config = dict(
    d_model=192,
    n_kv_head=6,
    head_dim=32,
    activation='geglu',
    norm_place='pre',
    positions='rope',
    qk_norm=False,
    attn_scale=0.177,
    parallel_block=False,
    init_std_o=0.0,
    beta1=0.95,
    decay_shape='pow',
    steps=9760,
)
Each number is 500 + 40 x the weight over its row's rms, rounded and kept within 0 to 999. Layers, rows and columns count from 0. Numbers have three digits each. The size before them is the row's rms in percent of the matrix's.

# down: layer 4 MLP down (transposed), 512x192, rms 0.212, rows 76-106, columns 0-63
# gate: layer 4 MLP gate, 512x192, rms 0.297, rows 77-107, columns 0-63
# up: layer 4 MLP up, 512x192, rms 0.317, rows 77-107, columns 0-63
down76 099:515552478522499419532486520485439548457471553521499452467489480503462491492509508507545576502484556434534521554449548538525522481577535458545482491471490528428505560409431437545496456401543505
gate77 107:453502511451543534479433398509529554471572566576469491483469449535558488448500504491469527432532533483516506425531518560462420505477539539518447487536482464427535544519518496469513535525504501
up77 104:511495495430528455520457563544528476489524476582544495555575507542482458543570485520535459529437510487499511473450461498515567522507475495531482555483521485563518520486412567494543467558460518
down77 107:515496526482447545483512517524491496530500492485562530428471518523471518534436506530522463449465538514535520554488576519488546493507575446563430520478543476525487444491473518551511470482514540
gate78 100:514583527490530522523533487538479492463537519551537495511542515510480522514508543511532527461598483523496505484409502439505465472491540528498536500485498515530468492459508500475489469542458458
up78 103:492466496475488506468555415547526572515498466440487512579415507432514480555441480469561489508541515477473522510505476510511497442548555468478552496473518489463451444458498499497493486429497590
down78 106:486481545429497494519461479516544467549514532474473459509526517516551476466459458461445490540517520489437502491498468401502477551466508492487492497514487489511500468461550472451505409590510565
gate79 099:447533503488558579534515480467545462553500546504439509393478549520483532526481528491491464474475496514493510467500521499426577478522465519551529485515529483545531512561544478490483488488488515
up79 103:502553501470509513497456431460537515458540585479390481454476534497511498492407493546523513520467475465462494491460570453463578490531500540542544473565503542477528528553563475474459535522475505
down79 105:533540467487507514521533451514420559511566456543416499494504472497554458494529496486502521468523530578442513491480544476447450546406425459462510473557513524463497472488509571484513524404559460
gate80 101:550518450518517478529489501437457356486524473482526458530489540499486560478521488493605515507519448476572537434522460513566534485525490597493521446479459449469450565544531450500534492580449517
up80 099:428502457497428534481383530534468450474490579460540508542410535516452397511483507491449520516535499496559452452529506515459484545506502447553500512486571474459469477501600510575477471489492525
down80 099:504578474489503478512465513460493459528552496487519536455458475525553574540472479492520430493538391519545519430508491498560471486449571505473469507495500511522485530497525451482524477568552553
gate81 103:480513490488476514502421422537566511478538506595520472458520444490451512474514564503498483446529432510532489540488519497473470526553433517528449482532478553485485511542476544548444583529500556
up81 105:556514561523515420470551531418515521483500549415507513486488447512486441511410460475515446449458525477485501452509452472516494550517544501440524496483585447605466466479457538568463575469465512
down81 099:547483467527493529448508571399618475527476487560526485519510503455479501472492477533489539561438550490490529503528475496489576496464569516464486497479480505509503499499518500543510359498488472
gate82 097:571494589582503525539497492493520512437472501470489483447527471488512415480471512486491507505456481436461586463559454564541458550554502492470424521407485487498493524555527518530513514497477521
up82 092:461562488483517538493579427545486533545499491528499428536503547474489478477521456567572516479480490487473461466504559511544479422504488555516573476552500536510497502533496484505433548461479515
down82 092:534475427516510492504487488464442593502494481479430491544560515496503444507461507500479576520400544530466441478502494519517448557536540496537441487458507474530550509513539499543581479526437509
gate83 098:512509509449507508426456483499511510572572490492560553501493506489509517515482480504483515521426431467472524481542522511516528588507556527395568480518491462529541467524532471585519507422472493
up83 103:504494496487489479470535499518528534500494479511491470442525440485487544498520501466496542474558474530506524439488499454504504424470527485515515564517507455494486502561430495466519380497477467
down83 101:520502481527498484515544484497471577530528482554436453458507496427552490483495512537451474444461545551518528529476469488526485530507473538454499516509465434507478533491425452513504591479580464
gate84 099:538499561537496486499517489470537439555466480544499486580482424533569456450489521504397521578459493466480447534547509514506500526500506455485497519589581483448517510464459527581477474512526490
up84 102:442504494436480464498433446512511536500542491533550529523520493497485456510563475474518463547496522449550480455529527511498485531485539445520473478483559627513552534540518469481492488632439541
down84 104:510512538426561502547490476513507448524432514542514509530473476479475441466436456477497545445473482526519470479519523449454492469434432529483506504527536562511602587527420452518505603457477514
gate85 103:484477521454483569483440492491528486469571527573482576481582506548505544561535444501553553555473494594528569473471454476541547544427422517488489448514478492481564505494520461465510541504421551
up85 110:478503466544573494424533525597535516555496497482516518510483495494522501509549439515509461557527451505436479489511516522440505558532503488440455451476563512493536516530428447441472450544466515
down85 107:507467475490510492540439493463528517450536561579563558537527461468471585556573518532564457419479517504548558412479482507486510483508441520492482472468433478520548436490555510464463507521463535
gate86 096:464447526515580567459497510516468463482471487513547512492488446521457523516548451522486526496521479452422488495502529529469529496572544460435518575417545566513565496514572524572507452520516475
up86 110:446520474468498495524586462531501645443522560529473515552478498482546462439520543588533434513543438447579547459517515431476537445470523538543454479473502536508543529520494497534596443499483489
down86 108:469573508482457509503490505410474567465449491520519551493484589530484537546477437550509498496487562454530516477544575530425566447496525452552446493570531435489488471438482492517476502545502562
gate87 107:493508541451436436522581442437510490574507477565482413493455491484522475549460454565510499507479481444519500496543498543552503452457534458481492510526506467502455550486450622568499511435525439
up87 104:476598457527540498489522502495520414505530518485488469501477433556471525537489490517499490501419549480494499454516532452532446447457574448540464494508527507536493487533527539442555573429440471
down87 098:512513440532528526516449503477465579506511508534454451514514512481472548528426458540555508472573474497521469501548478480503494523484532512472479492494468458494471494462492436499550458479557529
gate88 100:519492476548456521493489529484555372476492502560524530528535472516518494462555533525462506501499486506512511475486414460519495404459499532516480520476612484512533496539482471533451445488537561
up88 092:467516493462441580476529494494517493476402500456455473470510513508528457511522513496403476450416510477526504515497452511487550388506472448398471610500427524490502432526505447452503494453480473
down88 098:473539507484448476509454460457482527512442493428536457470473478506547438484430468480456502518482492474490468511526546449441429519457438460506517499597514508489518549480497492589488450535468469
gate89 099:483486419492492531512543549527546498475512486503442483465484451505524477521460498496506498579490432485464461500453483530573453494480488521519499511478505556628542494519539510476522534413489484
up89 109:534546512489545505525455512480439498513512383493453508443485577502446569554488539463521496457528562559434587443551495557472472488460439513462497513466515453454470515461469588533515428524485473
down89 110:439539552493552461486524566519530521453450491554510490568538506505481534470444495542485461535502511519551569473502547510478467571501529561431508478438530491475553469514474540515547468584489531
gate90 095:583524474521556482421536457483456575478525546460466518479442474498498506466549488557608532463553427515518555482503459424477467503524519535487514465504498427528462511461541533495474468484482478
up90 085:525602525491482475532518470516529471489478509524452479422493559479441505536503474480526580553593493465541462485507481539516524540573441509463515430497481507458493432469521530488456534551501442
down90 094:474496526475516538540490534552479461544498486549559484478587555472517522495485489560447448476492563501507513558452554496462544422483531440466507449426472574460492502495515423538503495417586484
gate91 099:425471439555519450486501529537454595481510452473519542535466490438545490527472534499515391474501515498448495564530550511484595417443558453524583490402485464483504522461534506486466480459474499
up91 098:520480506471489498516493458510435475522513452545483472513432488489436443549460530535514421498519530546460455484473487496545526554514541484517501477576500534437484463508497549503501541533552498
down91 102:505467526528489470531565495591525448493497519475489472427522404517530516473561500491552531497464501533479490498540480492462597433507553556491506512507465436555502497483576430511533504452489481
gate92 097:495462491486511503504495482556503504512472504474393467545451485492404477497466440473564468475543476582504498512545507532439545478470447493604524547406539415504559566495459532480530572543543494
up92 102:493502531521510495548543536541421525542506537517556499377481521520535487509564487572527502440486512495463445511474565494449463559459503456434451526548436593585443453459467499508499483453419532
down92 104:442533513550475478483411538466484478519510436513519523509557439514498517504506498500453485513510530476519511490404557462452476452485495493509509540521484445491477439503532498507505480451555573
gate93 108:477492497431518516421530458502489500453521439508587449487543464535486489528493478470432540441439543522452439479443519471429479524545507495446511486501529425481484482482483569500604475448426482
up93 113:555552518523541595476500493479506539460482464526523420517514505529483471553539449494530468441508481504410362426499471486527431523509463482389542533539438458498467529499518487473513466509508487
down93 085:477487490464588567491488490488454494543557523456540561585493499497536444573466544514492484500547501478494443494464527441482462512461438499509464499518482522495503462489532504508501496515478519
gate94 103:466462560477495593513458471538485461479561473517408507474502624479502485495486495451509475540423459524461526501493489494487462537517498493479507495474456450480539539460558483434498533521489470
up94 104:536503497455503483465524472550494522531519512453515450512569501506500534525537510515526573488458534481429475501508486511522508520503569499555431538493467477442460438449424526466488507533466485
down94 107:467405570430461447550496495550472531488504477518489453448509466492454518517510460487501567467525437444480555452563471450542566524507458456564488491454503492466556488485464489527476483504505470
gate95 106:445429495467470509468519450512547555547510509510587468490495498502488553481497531524508500520484433547454532500505541592482490472597480461433573518499575581447457528464474506514477542491486486
up95 099:551507461492414472543487464415495475478449605482516446518521431570521400514477469524556484454484515521513459542504487519463493441459513533502593470499520439512490442538515507472435530573452464
down95 100:442561463483475521425531505539502527537438525488518536554415487544535480433503443439534441508498509493487508508433482507511514542495505571468488486502462530508456551436553526488516494541476484
gate96 093:487491503531457513540513529541529501475528455525521543517487515490459480526379504518479450429464486494525491464497526503486459532490514395489473599526496538463507524458470496512505530448553533
up96 110:435527554414501558542505540455553468455559462581467414526497529471501566513409478485509543451507520532478594454449486509456557481447527486500538573479532453447556490472502527564471546474489408
down96 111:531446523429502534503521537506543547525510507559546491446579486441511504571518529489455503509518492502473538464482523492434608441469479450542542509561469528528472543449540488489529509481567430
gate97 096:488547521429519485494504505452567457564457481463525506534519467512518474523521459513548463485506535444502493499521521607543569478470425489556498562528450507512372508493527420505476548504465524
up97 102:434442501580461531493473550541411496464492556499499492528530429562519489519460517549490475507491470530533507426490531524440461539415535481504521399505472528432545523485512488504419542493509464
down97 098:556455609519515494495541530481452533508562460522452527504486502535432496501435490447428539491531481456521478456506554510532497531589431410533572483473482516514512511478458506481530454517471459
gate98 105:567475492548511573559475524478507527514503477517481556481552474574485562546570465526566490437512530507541439403505479493520514524474474479544467497477471477447530458481408506520538462462454510
up98 106:516531522482495528453541478532494457491515536506462492545525478548471496462543529452455508544527481514563475423468542532505572510494446525504492572446554451451546551581467519553573507533493517
down98 106:502449568514520424560553444465517452564467445483505461509474506518479453515489574531555502534457449511584530445447509462426575499488503413536568567487534496513552505457507513552537525425533443
gate99 101:518535528518512428495515535512484596430579473543461535481534567458532483426508541502455456454512455479583495520512558537529573425477509470578517419476484495509500468491529500544519457415410466
up99 096:495457469510573527482516517495457568550523552521515500493540496491487520486538474434464556495423480494464492469534503478509496523438504476451449508518475414500540546543493508494457487500524537
down99 100:538461544492522517480474501488486395484516420467488462493548532499492470514505463511528511460463572516505496482442564537471491421522447497506471502491428547432505487481469462446487461575418536
gate100 104:533500520415528466549521541531497475530523438515504443485499545476453465457471436481551469542519510533461419468495559598478513529491509462552600448533517580461436495481502395483491460531494535
up100 100:530484429520522382542573524489466522476525543479517554500466556501462505467536453609518521514478514500472508464477545524506440442464439523541406463478494587514512512506514528561528462506516512
down100 108:497505500520549506570511538563515501503527487448550535532466461531544541556543506413498469549419489483501405454484519576519496517453522509516548530534559437453463542546494458459550478501468493
gate101 102:556457478460510528531501486511520528396520451532506468514492580468518486471511472490504475491450482527532515424525521434548488538555485478533529428504587571437485448560522460593536506558536542
up101 104:476504462370515455481465411486503526453443497484471499520528438517580562447554435592559454467485491486540497531515537440511435527524478491496452532577523492454497461519561451485432435522516554
down101 102:616534556466461509561481508478578536454547474515489524466535455457530437490460493480510474529425443501494528478566542522561468513509525518552474514531534581534521510512546484542551529451552451
gate102 088:467541474513462483525482521431494463471502500483498526544446438494494485526472535467501485545452502517588557526531556398524524577469591482449567406463498479488547532424579539531496460539441450
up102 081:462456502477494473443553460491511504476504571499505512503454436430465466453537459524527509517499433547479432527481488514461494546412509526501499452495575460465505539560535485509556459460441438
down102 083:487557460537493520541483445479594484562497521502499446498565478525499533489503465448455533604503484511547502463488452562517534492452551491529527471497505458467457428467496479500523475558490541
gate103 098:437576519485533487496517484455493526514449522459561474498542523463489497604478468477423526427542464545490484544490532558483579481501457495488485478501485402529540483568488491449455527507572455
up103 106:546485414508581481517477580546481533557481478418464543503536575472423463546518482516424483471550487539555455458499438506528500524513508553516494473463536529474579479505468530344475529517550404
down103 107:506556479494564474530508453509490491514428522441522459545492513533538510502502533535545544465519392458534516504502482566474518534524583516563468496517444470500523565494460470523487539503492492
gate104 105:465480485534487481489434480443465515478484513537526490429459448475511586510533492468490456479483552528545470546535563500479548556497503560558449421493488524580488513422490537447535494568438497
up104 106:500532485531493536546498525478552526479461482466454511530514477476525518545445477466518467489414521507491471400497498434484483495478512498575599487493579438514437514414588525459432538512513503
down104 106:557470525455514495577475460537479496449465516493523504465524517526447510508571450502487517524445513469539432544571522437500486529565550524541488503489561569529498494503559543469452553540487452
gate105 107:553545486492376497489540516480472398508550565535538545503527517503480449473444492504538573527502503514485504388487496552531514545451552541525501551506512524501504425472402445541470503486480481
up105 102:566474549435504533517504497502547524528452484520524506472478528498460530526460491421475544498409493463441517483531501396545493529526489525537495522511480498544525492465471507409520556461568494
down105 100:517428465408493481595499459504547481567493549487525507510488514501510547525517484511558445510501529530489502508521550543460493453555505487466491549498440457504504501519517474474523477480579533
gate106 112:555516446557480489474513512530459472567441552526452489520421536550477485450516523512581503562523499516526446483525544513565541484547521540506448423535435535512508587475468471539528458448473463
up106 107:438465496551492553515461500469523491400539443579505453622519501514475484494492539534490524492479472411485478588517478504485460453470467504396493560546535510499538504500539418571554503511448494
down106 108:471491484525433552497448497464467508580490470453451566509508461488500501464602488554543437499483505503460544513543548484483446496565527432498426466445477475494445418473524434504481476498447450
gate107 094:458538491491558510524527498562479513483501531584469534433469497481492547456459536468505515513565507525544510434505496391529536486515432499514504490433556482488556522552496501501502454473516400
up107 101:529510516540527553531496518440535455478558505498546465474511502489514527535538477562547479504558516506423517528586508476443498535485482509487481552459485488514509531466476557540469451469479523